Weights of a small GPT-style language model, trained from scratch on English Wikipedia: RMSNorm before each block, 507M tokens.
Each number is 500 + 25 x the weight over its row's rms, rounded and kept within 0 to 999. Layers, rows and columns count from 0. Numbers have three digits each. The size before them is the row's rms in percent of the matrix's.

# v: layer 3 attention value, 192x192, rms 0.0445, rows 96-159, columns 128-159
# o: layer 3 attention output (transposed), 384x192, rms 0.0355, rows 192-319, columns 128-159
# q: layer 3 attention query, 384x192, rms 0.062, rows 256-343,352-375, columns 128-159
# k: layer 3 attention key, 192x192, rms 0.0597, rows 128-183, columns 128-159
v96 098:485502480518505485506480505484510483516511511544510538471483525447517527507492501530545496486536
o192 089:488510532512474513504482511479501477498465523480520520507539508508497530533503563500489528549544
o224 100:504535529452524504493512476479485495482476476512478452488515464488489503490508473452475495508511
v97 096:489543469521505506537558428514463527525502484483447531467502541494492490475509497495479495550507
o193 074:486550434465479481533515521486518488554515473513521530478538516568500521512464500486469494477514
o225 099:496552480527470515492502531478508495511508501530534519505495479552472511553506507512520541527554
v98 089:500488513497495507469467449465513481504485511488450532482472517490574475539472551490546508471483
o194 074:520519478523530511503493493501501507489509468522508458526533463487507474499497469493467491478465
o226 088:533523523531505506488510476482495481520467497499499485496528497517491504491493450498472539492477
v99 093:473505503506498494528519496472475501493525507492499496501520509500522471498493531507485517514500
o195 098:498503463482445523501499486502523494504470544497467504510480569512506509459527494492479492525498
o227 083:522574496475519544485508533496562521498469503510532511485496535508507529493472459495472496517521
v100 100:456510540488493526500502521484479457519484437499501518468511525515492485503545489500496485542501
o196 102:501453483487511501504508494544491493496543499533476496525478526469510497514522493506504465532483
o228 093:514472497484537493505509481538527481493509489492510443522503496507510516477492475510483512506541
v101 099:478549499480503482492486527486547455463521473519519484489478534495480484431526504481533554460491
o197 081:519467439520506540473484496508492532500489495495523492520503444492525486533519480486522445508453
o229 097:552475506473504530492485518484515493531510477489502473502494491478489501481488533515456510532491
v102 090:489513499500450466495518489468515500504539506479506482507473458509480515464574474492456510519487
o198 085:526485493532492494495509479520514487496463452532492499481482504512507475523535491448518472488497
o230 081:511504504486536496479483516506505505526476494536495502529511496515543454482502491570491522518504
v103 090:517505533480465499487490500479513521490518512469472504495523509538485501533515462478485488515477
o199 095:473517480521509483497529445516443504530502463479537467459549489547495521509494497493471448473496
o231 081:459491474522502474537525511513503496511529509467534502471513442466475500487504554492521504522541
v104 097:530505488510462474547520474469515478524524462504497541475508496512527498505482489492500476488528
o200 072:496509454501500475530492519469469546530491494480520478504496531542480495447533521508533488521512
o232 082:505538477470514509493493497528522568494498496488515528486479547476518486485540505489501480532501
v105 096:531438531560461536496464486497492501486497520520493489530470522522504470509481502456479506481517
o201 089:515540512512538482545503459510490478494494503479530467519482505468501492541513499487511536471491
o233 085:508532526503520499496499475493515489523463508494511477512511523509517497531481468527490525519502
v106 089:495529492492492495458487483524522541489542511501505520532505471476473511499457556502479509467502
o202 095:496496513526495507514521493552526491510414540488521486498513490458471472529493506508484506494471
o234 089:490463500552480486486478503518466496515456514496516465533483488468529471519515492542516522490505
v107 104:479517538510463550475448513502522491493500483504522516458475493455501520510530474489490508506512
o203 106:495460514492497520511527490485530495490555521556487508493493478455478511497484515480486461547505
o235 085:522484461463504516502486531473470534521526515507429470514538504494512533458479463465513485485512
v108 088:461486490467491481475521501535566512500529485496477452471475528517484461452531509516486494478503
o204 094:513519498502532516485473488503496497461542480498502506560497467502517454499497521496513462495490
o236 078:511473531512526493496489494517501523502490494466475508514520487517495526527522489476457523466488
v109 089:458490486481475469522494537483522515531490504493502554529511502502524506525534444516566512515527
o205 090:534560448489467482552458529528504530528491499526483480489474505502533527506461510495503490515546
o237 092:516522485488530493531475504556546532510540506450527502474524517500504531487479528466490460519482
v110 090:486513490547465498486467519504492505528499557480506462470457501484499492506489505487521474531482
o206 090:521475458490480515549473495484523507514476510535555505529507475479488470480440497491512484520499
o238 082:497510513462504507519486494524518524484494505496493440478538533487488535460472490526530468521461
v111 091:498500486500501508490485518515546465522515518518468487502475500482526510498478492512509489526480
o207 089:508461543530523448463532493526497482493543493509468493515509504513534503503531515520519487533522
o239 085:499529510505505502506540523501470511467503499505493547479473555523515474459551480468437422486499
v112 100:521531534498493526501481509486505513468490480496484493537527485503548508494473502479488500530461
o208 081:480522468504492485530475490464499517514537511528498510492526501501514521480491504508526498516497
o240 092:511503460505485471508467467503549535496533539466544521521478513469511573531489545530554498469497
v113 093:515483515521463542482512457509506515523497506518477516476445506493496515508536522524555523497444
o209 091:522518473533500504503504487480533536569489523521486470503576493513504510496489480521520469450449
o241 086:517536511492506519516515501463506484490489496534472539490519479528499556524463518499492539501515
v114 093:488489482477502524489503543497509472541493545499486439508480517516474493529466488506483499449524
o210 078:534552487524494509530488531499539525486477503500519553494476475469537502500460488467524520480490
o242 076:504460471519472470522510480477474525516482516487486480509515484495500476501491509501504523519471
v115 101:477484498501493502516530511496530505478564509496482498511530507477485526517509527506493514512504
o211 104:505551477486495522508508512463544487503490483486527505431496519561520559497499514502503478514500
o243 096:482545495467508515538459505506545493478488522509498510494480502534528529539468527519553503525521
v116 091:480511494499499514499519540525524531482508475608493495536494525508526482526492535503537510514526
o212 081:511465500489525492504462519525488529512492558487472449489476505483487497440494473485516514485481
o244 079:556459536521476472499486483463493541530493521488531453510542485482455504460519525482450464526487
v117 094:469484521495494484498515509481510490461489521527502460472517465462547477459555478523513524471504
o213 086:478467525509530505458510516533457510512545476513485495491502477488503489482503504476516493508512
o245 098:512475486449518480506534500526485493528530522489510512470522497479488476454539475505473451508488
v118 095:463515478482532484489531494523495501503534533498542498507498448510464501485462518483533495510489
o214 100:520522499474542509480512516519525501480537459500460526470531476499512519516472507468507464490491
o246 089:487528506478484481554507484494469483506494490513479494467508511517458533481508531477483502511523
v119 093:519512494561476497480487463475498512483490490515510519467471473459481490530526518497486484483535
o215 091:520521527512518500508520487462500496493494496471512463497477520487501513499501504479486485509468
o247 083:514487522526526479489499457480488490513460492492475473493524525481482487496510477494501514512495
v120 083:491516494540523527493538505492475458483505534516529487498515522493492515500506498516483518479517
o216 093:525522472498506531517525500536528499534522441505519507505504481523559481525506493507487467525455
o248 076:529504527489471494473511511517462505498516484497510497489529487499488502476508523498501484525501
v121 104:499515540512499433483517515511482480512469536521514484524555544469503506517488480460519494443539
o217 099:534443530487491481470467547510498526556502497542506490558483481517525453461474492516493505510531
o249 081:502492490524487499494489486520488510511523487537485502464491472507475519464487516489499465476512
v122 094:461524519468526525541501485514486519467472543512509535529488511519542503506547465482499513504482
o218 102:498491490522551490474481521529513505460512452505513483476435462492488470492497461458500493494511
o250 094:514481497552517450471499504458514549543510524485513529501481530541507485483502465504498513526495
v123 090:522468527504517504494446490509521484529515524509523493526470504508506498555472493516523537504529
o219 068:509528503482514524517489500466523480500476496478522478495502477483517476483509489456466498471472
o251 078:510504535504521531493501475479522488516467478487508506490498495480517482514496484472469499500464
v124 091:500513497491480504473516481513483458509539506490513460494454450533504526501471536538490423547475
o220 100:506458513524524450486519498507486498455508509493514525515486461528509472562487532503510485532517
o252 086:516484494523505479512520482510470484466487515480513516450505453518479464478543535517473466485495
v125 094:527498475521484494497486500481520494486514469487538476451540502512485517486490467532498473487420
o221 090:484470531508516484458566478541490492488519457504487563499479505467503474496554524486551471497540
o253 082:489542470498502485531540520554488508456470549519463538487483534492524518523506512488510476532508
v126 093:501515502512543485461451476498514467477498513512517515507484403459484529497475491520503504443483
o222 088:494505545481470506508533527519490531471507477488467487462524506510495511520498532520473503527523
o254 091:521478535475504509467495483519502470501508475472482463494528470539463455501491446478466520494490
v127 088:476473480486512541535523470462526474464501508474476494446513537487515520509506580506505501494499
o223 074:529528504519514502497504472469505514480480521487497445498518484503501496495517514503479484503470
o255 080:525526512529497487493517463480500495493464496521476501479532510501504524499507489515478522497496
q256 102:457518457502463525505494479473492477468533499497492488464497512496534475485521497479478518525498
q288 100:498496456501506490485522474475464475491540519512532526473489533445540525485505479499517508539489
k128 086:472490505458527471499482532532565507512516483471475483517506490530499517490473493514467471504504
q257 118:495511521461496466459474516475483492483499482511449507479457495489501503512460505484486539509501
q289 094:444500502508499547478550467472490466453501526471490491511485485481509507505521503512483536505480
k129 116:499496428512503519519544450488508461496520507477544498487495525479553559551558511475466473499462
q258 102:491507468488508473462496527476497473493472440509455515475485469527502511521494515452496519520526
q290 088:485510504488503505479531481514487481457450489478497501517498456506507524505503527441502498521496
k130 099:472494454521498486512552483495472496511504541476546512493511498489518484499507496478500495529441
q259 106:491491515465513469515502547484506520517491488503496483511506451473472533494473544543500513494495
q291 104:503492549506492457444508500492530506483494447490469467459490490527501488522466460561510487491519
k131 101:491512512541486500463456477441495494515497486500493545498510480551517534526492498536541507494533
q260 094:487544533534492467509483505465470542482493473473492443480468467510493499491514481564531509493485
q292 096:564489542478546488459533481491499461476510471485482459523441437518495493469460550497514477489520
k132 102:467555501464479510480460488508506475521496494487436485490519516515523477506520547499498470501507
q261 123:521495465458516515556499501498530524510497510496540516571504506473480506499484536516524526482480
q293 105:526523526509483488532443502500565525507507465505517543477519544468449513522491517529462498493490
k133 106:530518524532463477472458513493488517480510524505473453532506500516444517500478523546547531499492
q262 118:479507473491476464544493488516533542474513484479501457534493542506464528465509534545491493507486
q294 104:510483511497494478505494516556518477472524454506474504473513508553490487495474530512468494515518
k134 100:517507511535466492476465493467547507482502510510464529514497488523459519485462540554514502443518
q263 088:522461487513506495525446465538499503517477519438507498455507497518538490491521515502497496486515
q295 095:522525456512464506558470482504518510538521526495528488467526531509499477461550492506486479534484
k135 097:531503481471521457531540496514423535491525505518541449504540571527532481487520461477459520551478
q264 097:502499493505547500499525530498537503546457523497513490491554480479529485535534485454498505507510
q296 084:469510469528499513527520473482488443527531515487523495494481495497530490498540456484500484490482
k136 108:471474474434537483502537474541449508490487463532519504497526523463497489493496511476475480538476
q265 127:491463550470516515448505516478496479497476537493518508513537489504525503524515474491524490479494
q297 112:483530515496490492500510540443475523502484545491509487532503474479521507521533517474483535445441
k137 099:496510514513506491524487493547494500533502529487537474517508517498536497487538465452486492499507
q266 119:509558465527519483531507505513505505480523461517491506509471528497478475491482525509485513501511
q298 107:524494517525502483514491508536513465455502485519464485478479539537489506504423521480506512481543
k138 090:510523515515476482469548504495500510460494475487478518477486486464493498523435527509504501484502
q267 098:486498510502494539504480532501518485502508507437504466490528504489519491496541466494506496516473
q299 090:492496456511507514513483481508479513496523510494515495459457517541515477512502524484472556527502
k139 107:508467485492546487490490503496469479472481495513507516515516494480547482494494483496426434490496
q268 095:502499504526490480482505542508516460524514493500471523526470539508525494470439495499477520486517
q300 095:528455538517504514502480514532500453451479492539474518470496500504481497519461514467468536509516
k140 114:437514516547493461492528499470523516465476466514465530487505497487525498524440509515495466482482
q269 114:489509491492502518543509486487516543461527495485497484522482527494478485488468561531502488530484
q301 121:506495511517482499484483516509540512485511432472488488469494472514479509465499497532510503505543
k141 108:492508521530496513459499486504507535476524540489464520525541532489455499514488503529501506458515
q270 104:505549516523472449513485486482515499484516507511489558483437554496484512497497484496465497513504
q302 093:528479534483518452469484515513511495488477485517441498520562537470464503502472522479512496482487
k142 109:500481521529518469494509502482478491444478494522471508509519485528495527543471507507520512476526
q271 116:485508490539489491500500470506507521476554506488525477508506480485489536504510527527514513547517
q303 118:510472557552519481467506470529512515432514493483444516480491545530496517501433541504500497519536
k143 093:501508494537494499476521502463503506480525471515477515497515519507507478493500518511557495503492
q272 124:479546464556494474531530498508463484459519463516488496509506503538467504487488514495528501521520
q304 121:542527484499492476501545519543477536466551463516494516476520547533475515429454542472519483509546
k144 114:462526474472484513480523492500479519477510475486455522465464510468482475506459517507507494513487
q273 110:496529537527546475520498505482482520479494503485501496522479517506462491510469519522486503469499
q305 099:516503486471477496538490528517515506507485516511480453464523482495454524505480538504438550503484
k145 101:452498520476522515500523487517507509479505504494510509518487527508492514511488471465490477494480
q274 124:506537496515492472493537495474487535469525503528490506501495535504450505515475518504523498506516
q306 108:511540520516478488487507523527522517471508475518453533472474513545437473498433555463514516496511
k146 097:494517504500496489477554496490521518465514493488524505511500509522472478474469502496523518508488
q275 104:508474521463508537521526537515543480546468538474541470504536495506522460511518524534504520530501
q307 100:445475490501483474524512467522521522534494525452544470525461426515512494553536483529514483487470
k147 122:528487482453487516504481498547490511553546521489499474523481521530514484488513494503499513530509
q276 115:492546510510487476499479502481511528450537499527490498531512468523504534464492549557522492503512
q308 130:495544508518463462513507533495487518493528517502468501495517476540442504518485511521520494509517
k148 106:520510529513479488472504503504505471484541493496497510474499511497500486501496503536531483509486
q277 099:523491534490481537494501483474514483495523462445504526505482491497499513478529520478501503523518
q309 087:497491509507470506517497522456460517457510498478502506500502527514506465491489491524502520519515
k149 107:492460495446530476535496489496531476515486530453500482493479483518503487535513482521453490508506
q278 112:501540510486506482516468497459491497542495476528473528479504519502485507507505506445440569554502
q310 094:514487509511473470536527476506471500469480531520477500506501531500488522500465503520486478534522
k150 114:520487483520516470496531462448517510474504411499532459476548541472504487501499534484499475540473
q279 099:482495516492517461454525486508459481440492533512496446444508499508491503491504491484505527528456
q311 103:506521500509475505519534498520453519504519531482528495506472488520506512480538553500466495534493
k151 095:498511472503515489523480476461545520485535479506472482498488482513521464491487483476477463569442
q280 113:509476492500491514514500491478522523493509489475516512509525511506521491532502501535494508527474
q312 118:508478483523484485482511450503511534505504524474479489497501526475548498473506475567517476510523
k152 120:543442429515493527522478487501484509516489533478515517493470543493494528499522495498502544483504
q281 112:480489512520525512479498476474478511475514497489436495447569510470522526511521537498487480521480
q313 090:509530459533475496492519451481508506475498484481536500481533497465453502500516502514508490495503
k153 103:546481482494483478533520485525508506508493519509552465503526529506528504506500449462495480521477
q282 099:504467491506472507493519482489505488499463533503503524485545469498508507513467481478470468514492
q314 099:496524485530551514488517535512451514496527488487500495500543518497514539472507443512487468520544
k154 114:447506458486507544497559473523470510506526498486505525498487501522497490513496516458515483509522
q283 118:528490522498520567543484516490555486517523521486527503532544512517496496518537509517471502517501
q315 100:489478487494507501536494522493508501495491509519498458499495486484519498489458503482430491498502
k155 108:469517523505494512505488493477533487496551536464521546511496463516482499482513515487453533475510
q284 110:495503549498517509467450530492522509518448448486497476462533480486519492470502522513512481513499
q316 085:524464523495493474509541500488445469512540492493518489482466515545515512521514485473511512472555
k156 112:486514482497498519441469499532474468484512495541491496482486487503496494526517488485491525524531
q285 114:516475516509491483473526487532489511489491486516455523479466485493473498524483469457504538522495
q317 083:530543514501494469516498482462493535487491496475541498474545515498481471490510530461496482505483
k157 114:466513524508488513492547471486485500491489479506490518487480494500502535533496531546466496489450
q286 100:516529489477469500481514502516505516536508547529512447458483492508514492508540523470508527498514
q318 101:497484485516481503471461505508491510503502492523524520471452480523505550470540493557505516516507
k158 108:492502488491497457503515525527567485509455467474520510479488477520470521521484511469475505484502
q287 096:532487497520516489465510498489521500530511526505526533518476492499528494509516481481539503495561
q319 092:489442495477533510486505469487479462474490521498488510495506490528535447478472467522482484511512
k159 096:442500525520453525454515461499483507519494490514485526512510472517510497521514507455494512537537
v128 100:480463518501478474487493517508505483500480533481448497496529473540505525561495484514489547471545
o256 110:514526468526513488495471490503522531516492516539495467529549469449455529487566514501516517496481
o288 098:502490495490453492553522521484514472514494504495522508504516500481501510482519499483465434493488
v129 099:492444504498535505499521526525502485498532504536511487495474447513461506548502507497487521527523
o257 105:469522480475515488510492442485508528520504470525491487523534547526484485484484474439501478510460
o289 102:469492460552495532540501489506505501490474536464502516474433508496527478554518459529448502519537
v130 091:488504472506522499517471507518516508491502522543525521511481482495521506490500482505541532485510
o258 092:514520514528504502465522456471511498515523522479498535508531508468464525455543495494534541496512
o290 108:515507490489495493504493494496489458482506515495461507471491536511516500477452516500520493460486
v131 096:482495462513505496521560496501503496499491515522511491512550545512512500474488504501517503499474
o259 107:495515510521484495503485498511490483519560513503529551501437475509497525526519495533556512441582
o291 102:526533505492478490452500507488522445477515474494493509510503507487508507515520523487588478471465
v132 103:465518477532459491481513525508519520512542513524532519501495519531473519499449509529484516477497
o260 112:475512478527511539519496474489510509448503520500521496488489483472441521503445538530515482493491
o292 105:523481479483519487500488516504482475537487526496489533504549488484505531450532489536432486465486
v133 102:459547474500501509502490515448501481506447522461492506525564455495493509520527521533495500468528
o261 101:507543455500456475483483519539484554474475514461520487501507501504478476479538507527508489476525
o293 104:519468474455506520521519496546496464509519478503519483508514528458516501505518536526503485482508
v134 089:491468492526504490468516476482505486490509493460478555507486496524446519488498485507438550475526
o262 092:520541473517545490501481486501479485500481495515500511484548473530509515518492535474469481551499
o294 102:487493476562516494512528492478499492457503506506493477502499472486475495542519489508499511554512
v135 101:505495501531464496541468495509442488502465536445523521502428513507538532489559480498492462456526
o263 097:483539506483486469478499484471519510493444551522462509472517510494524527474510464496511515491490
o295 099:496504505476510500499532518536540510519529472447539485494521495483509497483439474527493527477561
v136 092:513488536512537489518490465506453479477414550480478507490482518511512484503508498537502493521462
o264 108:470458465507510504532500474486518504498500461470495521494477478516519535529447517483489503515487
o296 097:477502474502482488506483517474499565541487466532478485543523451530491462493488494505476469506491
v137 087:523499515474463510511524482484463513536495508505459514531501499534495495516488517564517484528512
o265 060:517475470484494497514484501521518515462494473520512483490510488540486516504493509540523546504482
o297 064:506484503482491481504504494511496505491508510509484499508472524517509511473513504544533507515523
v138 102:497496499493507540490557539507471486500540490477491513545459512467425487483460478517539511533527
o266 102:477490495503511494479508480486484513527504531499479450472532519524436500463525478524519485526482
o298 079:512530435466494499470493507451517480441503526530491504484502499540487492466504500508513528496487
v139 098:530487485535497452517480500498506456509512536484497529496484511474498543503455571497503500516512
o267 096:501511471450497520477510526520498486533496480479497501503498468510515459517484465495481516470518
o299 101:501484502509483502516505536510453518500492489521510492469478525542473483462516493530480455496534
v140 102:507495509468498530527504483476418495484556528536489515515504491457516464512526482505508484503489
o268 105:513495506514479497507489546523521483545528468436495543514482469529534483552451485543485497502498
o300 094:529485508482500488507501504485470543502514527497428489488482480478535445514489494510517505531507
v141 100:505499503513533523486458509487520506486588478508501478498490489471490504452511505497458454489489
o269 103:502519522528505533496497506496519477474553547508479522509509518456527504529510510467516479472495
o301 096:505468491544531446467470477512502534528469533482457534502482498529470491479504459536564537527482
v142 095:482500484508480498499517514490498477524485519538501519467514529483491521514523489525482543504492
o270 093:506531511562461482502478505549438502582517514500485496461481522507517511470550475536488503502556
o302 106:493486510477454484520523501516483476515497489497483545503471454503541504487523537499454511523491
v143 092:497545535492534473505498520478505484480473499518469502510497499459474535512473500463478519494486
o271 094:503500491515517509536508478526489532491548467477494439517552508445459493465461492524478522484510
o303 099:494498494502545534485484480525478523538464493498531519524525503508484519482523524503517477542505
v144 094:539528518502520481526532480521540503478508470535501488495469425489513489463501498523494507484501
o272 099:468496483522488479516510462512479534526522493524544531499526519521522539495530530511483479501522
o304 115:518499540506481454494492505461506522512469547499477503484500502539508489471446499512507562503522
v145 091:466483530450490517529463489516486508526518486455509476540522533483500508443506495507474471477507
o273 062:494511489517482495508493467477505496523470537512496497506506501463551470486530494482517494518502
o305 069:493483510522494491507509509472517506532483497501517506499544479494501490493508504480458497505489
v146 094:404480510466508493506532477501481495491543462469502527469480513514462516460510518502511522482498
o274 084:488488488504484509492479519478527474480464470494491500503479515499544527512468519490479482506452
o306 091:534528505486561467474506540488499482483442501521519476467514479530478536523495453522476519498518
v147 098:482513517509489504542519465493494500521498517512524480536506516507506484472524490528495507498496
o275 105:515507540492498500527457528526521476505497539521574492499469496512510509491516519499505510470514
o307 089:518455549472536478511520511479448495470464534518453488481492516498537497463487506464526476508502
v148 094:512516485482471491514495520496472511533517479493491502479521487500482440458535502504517491511495
o276 100:549504497502506496537503474511497482519501515519532515490488510500498565516532483537489519441525
o308 093:497508456489505479492482488437503473518465470532546517523491487500510502457525500497519498518504
v149 102:504530486510518509509455542480502432486501467477490498475520485523490493478477489517472517482464
o277 095:493468537485520495509518503510504487508483557520513507509495465468484525519528520447543513468535
o309 108:492514464534474465490492515491484521496488457500546535510508503502460484456487541527534492552495
v150 093:539490502520524473527494447520485523529446552474515543491446509468457541515448497490479533492515
o278 084:482545461480492501454515496469481492487520467500452468496532534484490495500460549507467515527463
o310 079:509492451486468481477537520518513512490519475512512476474535475527478484506521513493502478490482
v151 098:499477483475474490498515510504484502479506433490509520483500462509475515499481524504464509490499
o279 094:483515479517515514446503501490456519487506495539461490525560497492493476433508495500516465516519
o311 092:553500530465521502483500484537525496512529569486516522491521493485468500487512515505523552485516
v152 103:533535489503491516499475503459506470509498474494509504514476513519528503450495494545435511500451
o280 102:469503529527475484516486503524477488496524508519498526473502487561499493544520489512518516475528
o312 086:528450524517464478504524481472480472498432482530472495490470472489536503497495494500468558530495
v153 101:445468451543461513498532474519510462486483479484508513456540449500519517474527513517496509475480
o281 094:521474507467517476493500514503507523490471498536497465493508496522470491532514549504435525472546
o313 102:516517515479529503468487487486502486513515490535546488491449483457503481530457561529500494491540
v154 102:479515467494459491487450517540512515506494540461543503445457487515491503510498482527504493524526
o282 096:498506528494521468487478476474527464462509494527447501502447497522469516466469531491469477495485
o314 098:488482524475492515517506464469516549489517507539480507507493526519508498490482497524486535503518
v155 103:510493489481528510529507461547500461508458518501479485519477485503526475534499501540509460533546
o283 112:502484554480486476443504472480517491518487474532513493522531497494489495524486489480486504507478
o315 092:504487524501496515467485520474545514505500481497485510480506491465469447486494539465559520507459
v156 093:522469441500500539525559526488517487487466505534490487562515537503515507494498463501476516548499
o284 099:506510526515514526508516506515503496474557511532514478492528539500484509464476516506538500469486
o316 094:504548477491521475496491518499486497490480498488454504545458519498478514518545500474481520536503
v157 096:515453493485519481497529532483485475440433498521493497482477478488504497456501482460535471477484
o285 104:528469468555472485476551509478507499465479455514454484503506527494523504519512500466512504514467
o317 102:484536457532524501505524489531471508510514500504498531526489517499512542451513485524468513470517
v158 105:512469522508480478483497502444469511527494546517491471464499491495537472447514514498472523481484
o286 113:534488491500485485494505522510489499489481500466536556512435459519519490589473514523520518494516
o318 106:506466485508469496521524476471520508496537483533491462525523530416494511522499493472550492509493
v159 094:506485452487512477509512483529536492530511497497504529486534494486538463510492463484506514469498
o287 084:511531486525497511485503507520452515532544495520476505528563519494493505419564485505513541516507
o319 102:498517498508485474488516531485518444509514516505528510479482476474501505530528531501501538442486
q320 127:461537516503520483509529513475484489553524497486474492497498514492549528472468464505478516506514
q352 058:463509481502501507512533493491480474494509454518471544471475498457560489501515472497521507505513
k160 095:485476455448501539512495515492500463549496492494558474514511484492448507473552449496508535483477
q321 082:501492455506497494484524474512532521486495489472567497483516468532505501480497449502452515515445
q353 056:474479491484479488501491471488494513453512503507494503526498522514519505501521481510485494505457
k161 097:476510505512520528500522528511541514532512518516491495524498466520511449564510488520478496517559
q322 105:510483534545496493475507482518493486481483481518565499505524474557455501495509500488509519495441
q354 060:498466499513517466520520469470554506513485501478480504477525506490454503476456546505529477531504
k162 087:484503491511490465510522453522518533447506496493485514477472485492507494491480503484498513458521
q323 103:501513511474520492534518518519473484477522478497488479472474457488488495485445524559513499479482
q355 063:462486507499504491483494524555485466475526526546522486465540488528443460467521485476490466523529
k163 102:496488466499546457495484490507477509518489501513527512472524505503479562495522482484489533485439
q324 097:499543487482494456488472477470503510495496524461476529514490512517533516542505520460501481511538
q356 063:461513498462458544491462449494490488488508522524524491487497491507567487506520487469508496522502
k164 096:519471506511497505550478492501494517465508490478489503490528522470534453560470546517511489506499
q325 101:513513491516476514450530477537475490498468487485532525531519503507531526514534466471509469469479
q357 068:510498513539518473495492491509537519518509501466499527493509508479485500522491511528535505510496
k165 088:477514514499477473476491479492513496459475474481456518476478509502489517512466504465513507481519
q326 089:502491516492505492500541503542499479513483509511531526540499476504528493495505476504498456478464
q358 077:511481512538488473505505471514545513500527518442505491493497506467464466550478518527487526515483
k166 078:489551508481465464471513539489540484451512503485501526500502481534509515504477486500540498520527
q327 100:522507515471522496512482537494498518473530470530488474468478520465473478518507512535485476506517
q359 070:519485474462520454502518490470490504478525456528478499506487475451475441488516514438465522528520
k167 103:534500499465497504518485510530502446524505532493522485517523488469488512485563490491476513521476
q328 101:487479552513522497501488472472542501498548498481487482478475526520496517488488510523519514503559
q360 084:505500439530503473495520482501487511461508469512523504440508504510496492482510447473542488505530
k168 094:501490508525553524484514480514485483516494474479503496527492499432532501524524482527475502522486
q329 095:484505457495490488489498480497496481536505536500524501540496507517497507524521498462496497507532
q361 081:463495489506476504502462489550483526476523533472498490514480464489553493466521455547504482506499
k169 097:509480501518499473485549492512471505465498474513487506493484510518495530502467514511524478488499
q330 091:522499540508498521522508525469504494495547507492482490496447539497498510491475519515561457514526
q362 083:497513486468525464497538475500461521479486516495513484491495506497514475461515431454488484529500
k170 088:502454502506531536537520513525484502572481510466527494502532496469522505499499481505472465532483
q331 082:502546488516494497509474509494440462501469520528521519511500458494452507468497532473508488487502
q363 083:499561474486472499464480519541503498464489539511475481535472479463520491480499512521533482462510
k171 093:488495500502482484509516533508533538466522520516470506521451483518487512501447515506498467509540
q332 083:500538481516508453489460490501496518467483513514486518468533511518489541467485468511472510480468
q364 085:497497472506514504518528476500469521460482480536477505472485541526490499531491505549500516491515
k172 098:520511480545488488475490476507511517484483477516454506500506489510491505496457527514494519494553
q333 114:517465455485495525500505491488513495511506510508558503495485513526460492528531469491539573507496
q365 083:520492495499524525493516495508507515498478452502500504489478503479502485498494496497525469528494
k173 085:504535487520461516532488475479469498469493487514482527458518531517453514486499486487518520491485
q334 109:498481447527488516516475478526528529517521496523518533530467521508494493528554497506509543484504
q366 079:488519520491444515474477494519524494479500519554509483469475480485507504476518549554497470481531
k174 110:497513501507460494494539516500532499492487546499482483470512496532475495488485530514551481481522
q335 098:518481493486486538446527467541508493505489524506500514565475498522549479503554479493556457480522
q367 098:538507479470475516507531495542479552496508527447515498491471478469526518430468478540516483497509
k175 092:514505507479505516458469480496551532468495517479462505497480451486511505495464493522518465480519
q336 083:482548456516475507501494505522523507531533510521445511545459529506486465464514453498522484525535
q368 104:562529473494491448506544516518473511528513449504513495494500515496474532468470519456512458515536
k176 077:500514504493507521533489515478480509543500504542514483510508487498478516501485500494471529508530
q337 082:489502447512479481484501488513511505492505535506503533540521496499517505504481505503501531508525
q369 095:505516454484540473512526517529475559449530496466507487499501499484496537504516467512508491498508
k177 099:497513476519493475482519525476473536439530501492492509513483477530482524520440535513496536508533
q338 089:512521476507469449476486484482478496508458511522472534517542487501480517464500493490502535521469
q370 095:448492506492490519479489482462534460483518498551474489501519510487477481512493495528456540461475
k178 081:492496511525504522474492519481488509481536469496445478520513519509458511486473527505516534477487
q339 080:490451507506499470483498456483525532510449490467498494524492508542471442513556510480514578505479
q371 089:483502499501538526466500512487515436523487496483513464507517436461500464536511474487467509496479
k179 111:479495540469536524504510501509536435555516518499517487513513493505480466503539503489477499481464
q340 117:538535488503498472454526497514493475478466500522536548549483525535481520515509516457515508493478
q372 098:491538516552449533482459478481542506476530503521458504504509510518474489525463492545490489496530
k180 082:527467500535474508519524488474475520497491511475493525478529543536447495503465503527523442486479
q341 082:502542556483450484486490484489535480515449453476497498488571528482519528520531508513480533546469
q373 087:522483528464506511511524547464525502504500482469490475517512481558456518535516546507510529502506
k181 143:527472509478520508518466512498526501527507471517510488524494489471514467520505514510497517509498
q342 098:504521434524506494486491458483475515499528490535491498534504490508454526476489509532536543491474
q374 102:529518488484511481451504511490522477488513519515463490506495495501486506501486497522518498511533
k182 085:528522541572484516475549489486486529521520510527502469527510483471487514492503489531462496534511
q343 088:474467490486525520467506505528513479526546498465489475543433505502526445505510516476513497462524
q375 088:542498468549499486505517490515477550530554514467508495543482470462519470499502508491484457500471
k183 121:520464504462542509526478516499549490509508556489485477546496480505523471500508490530520484497502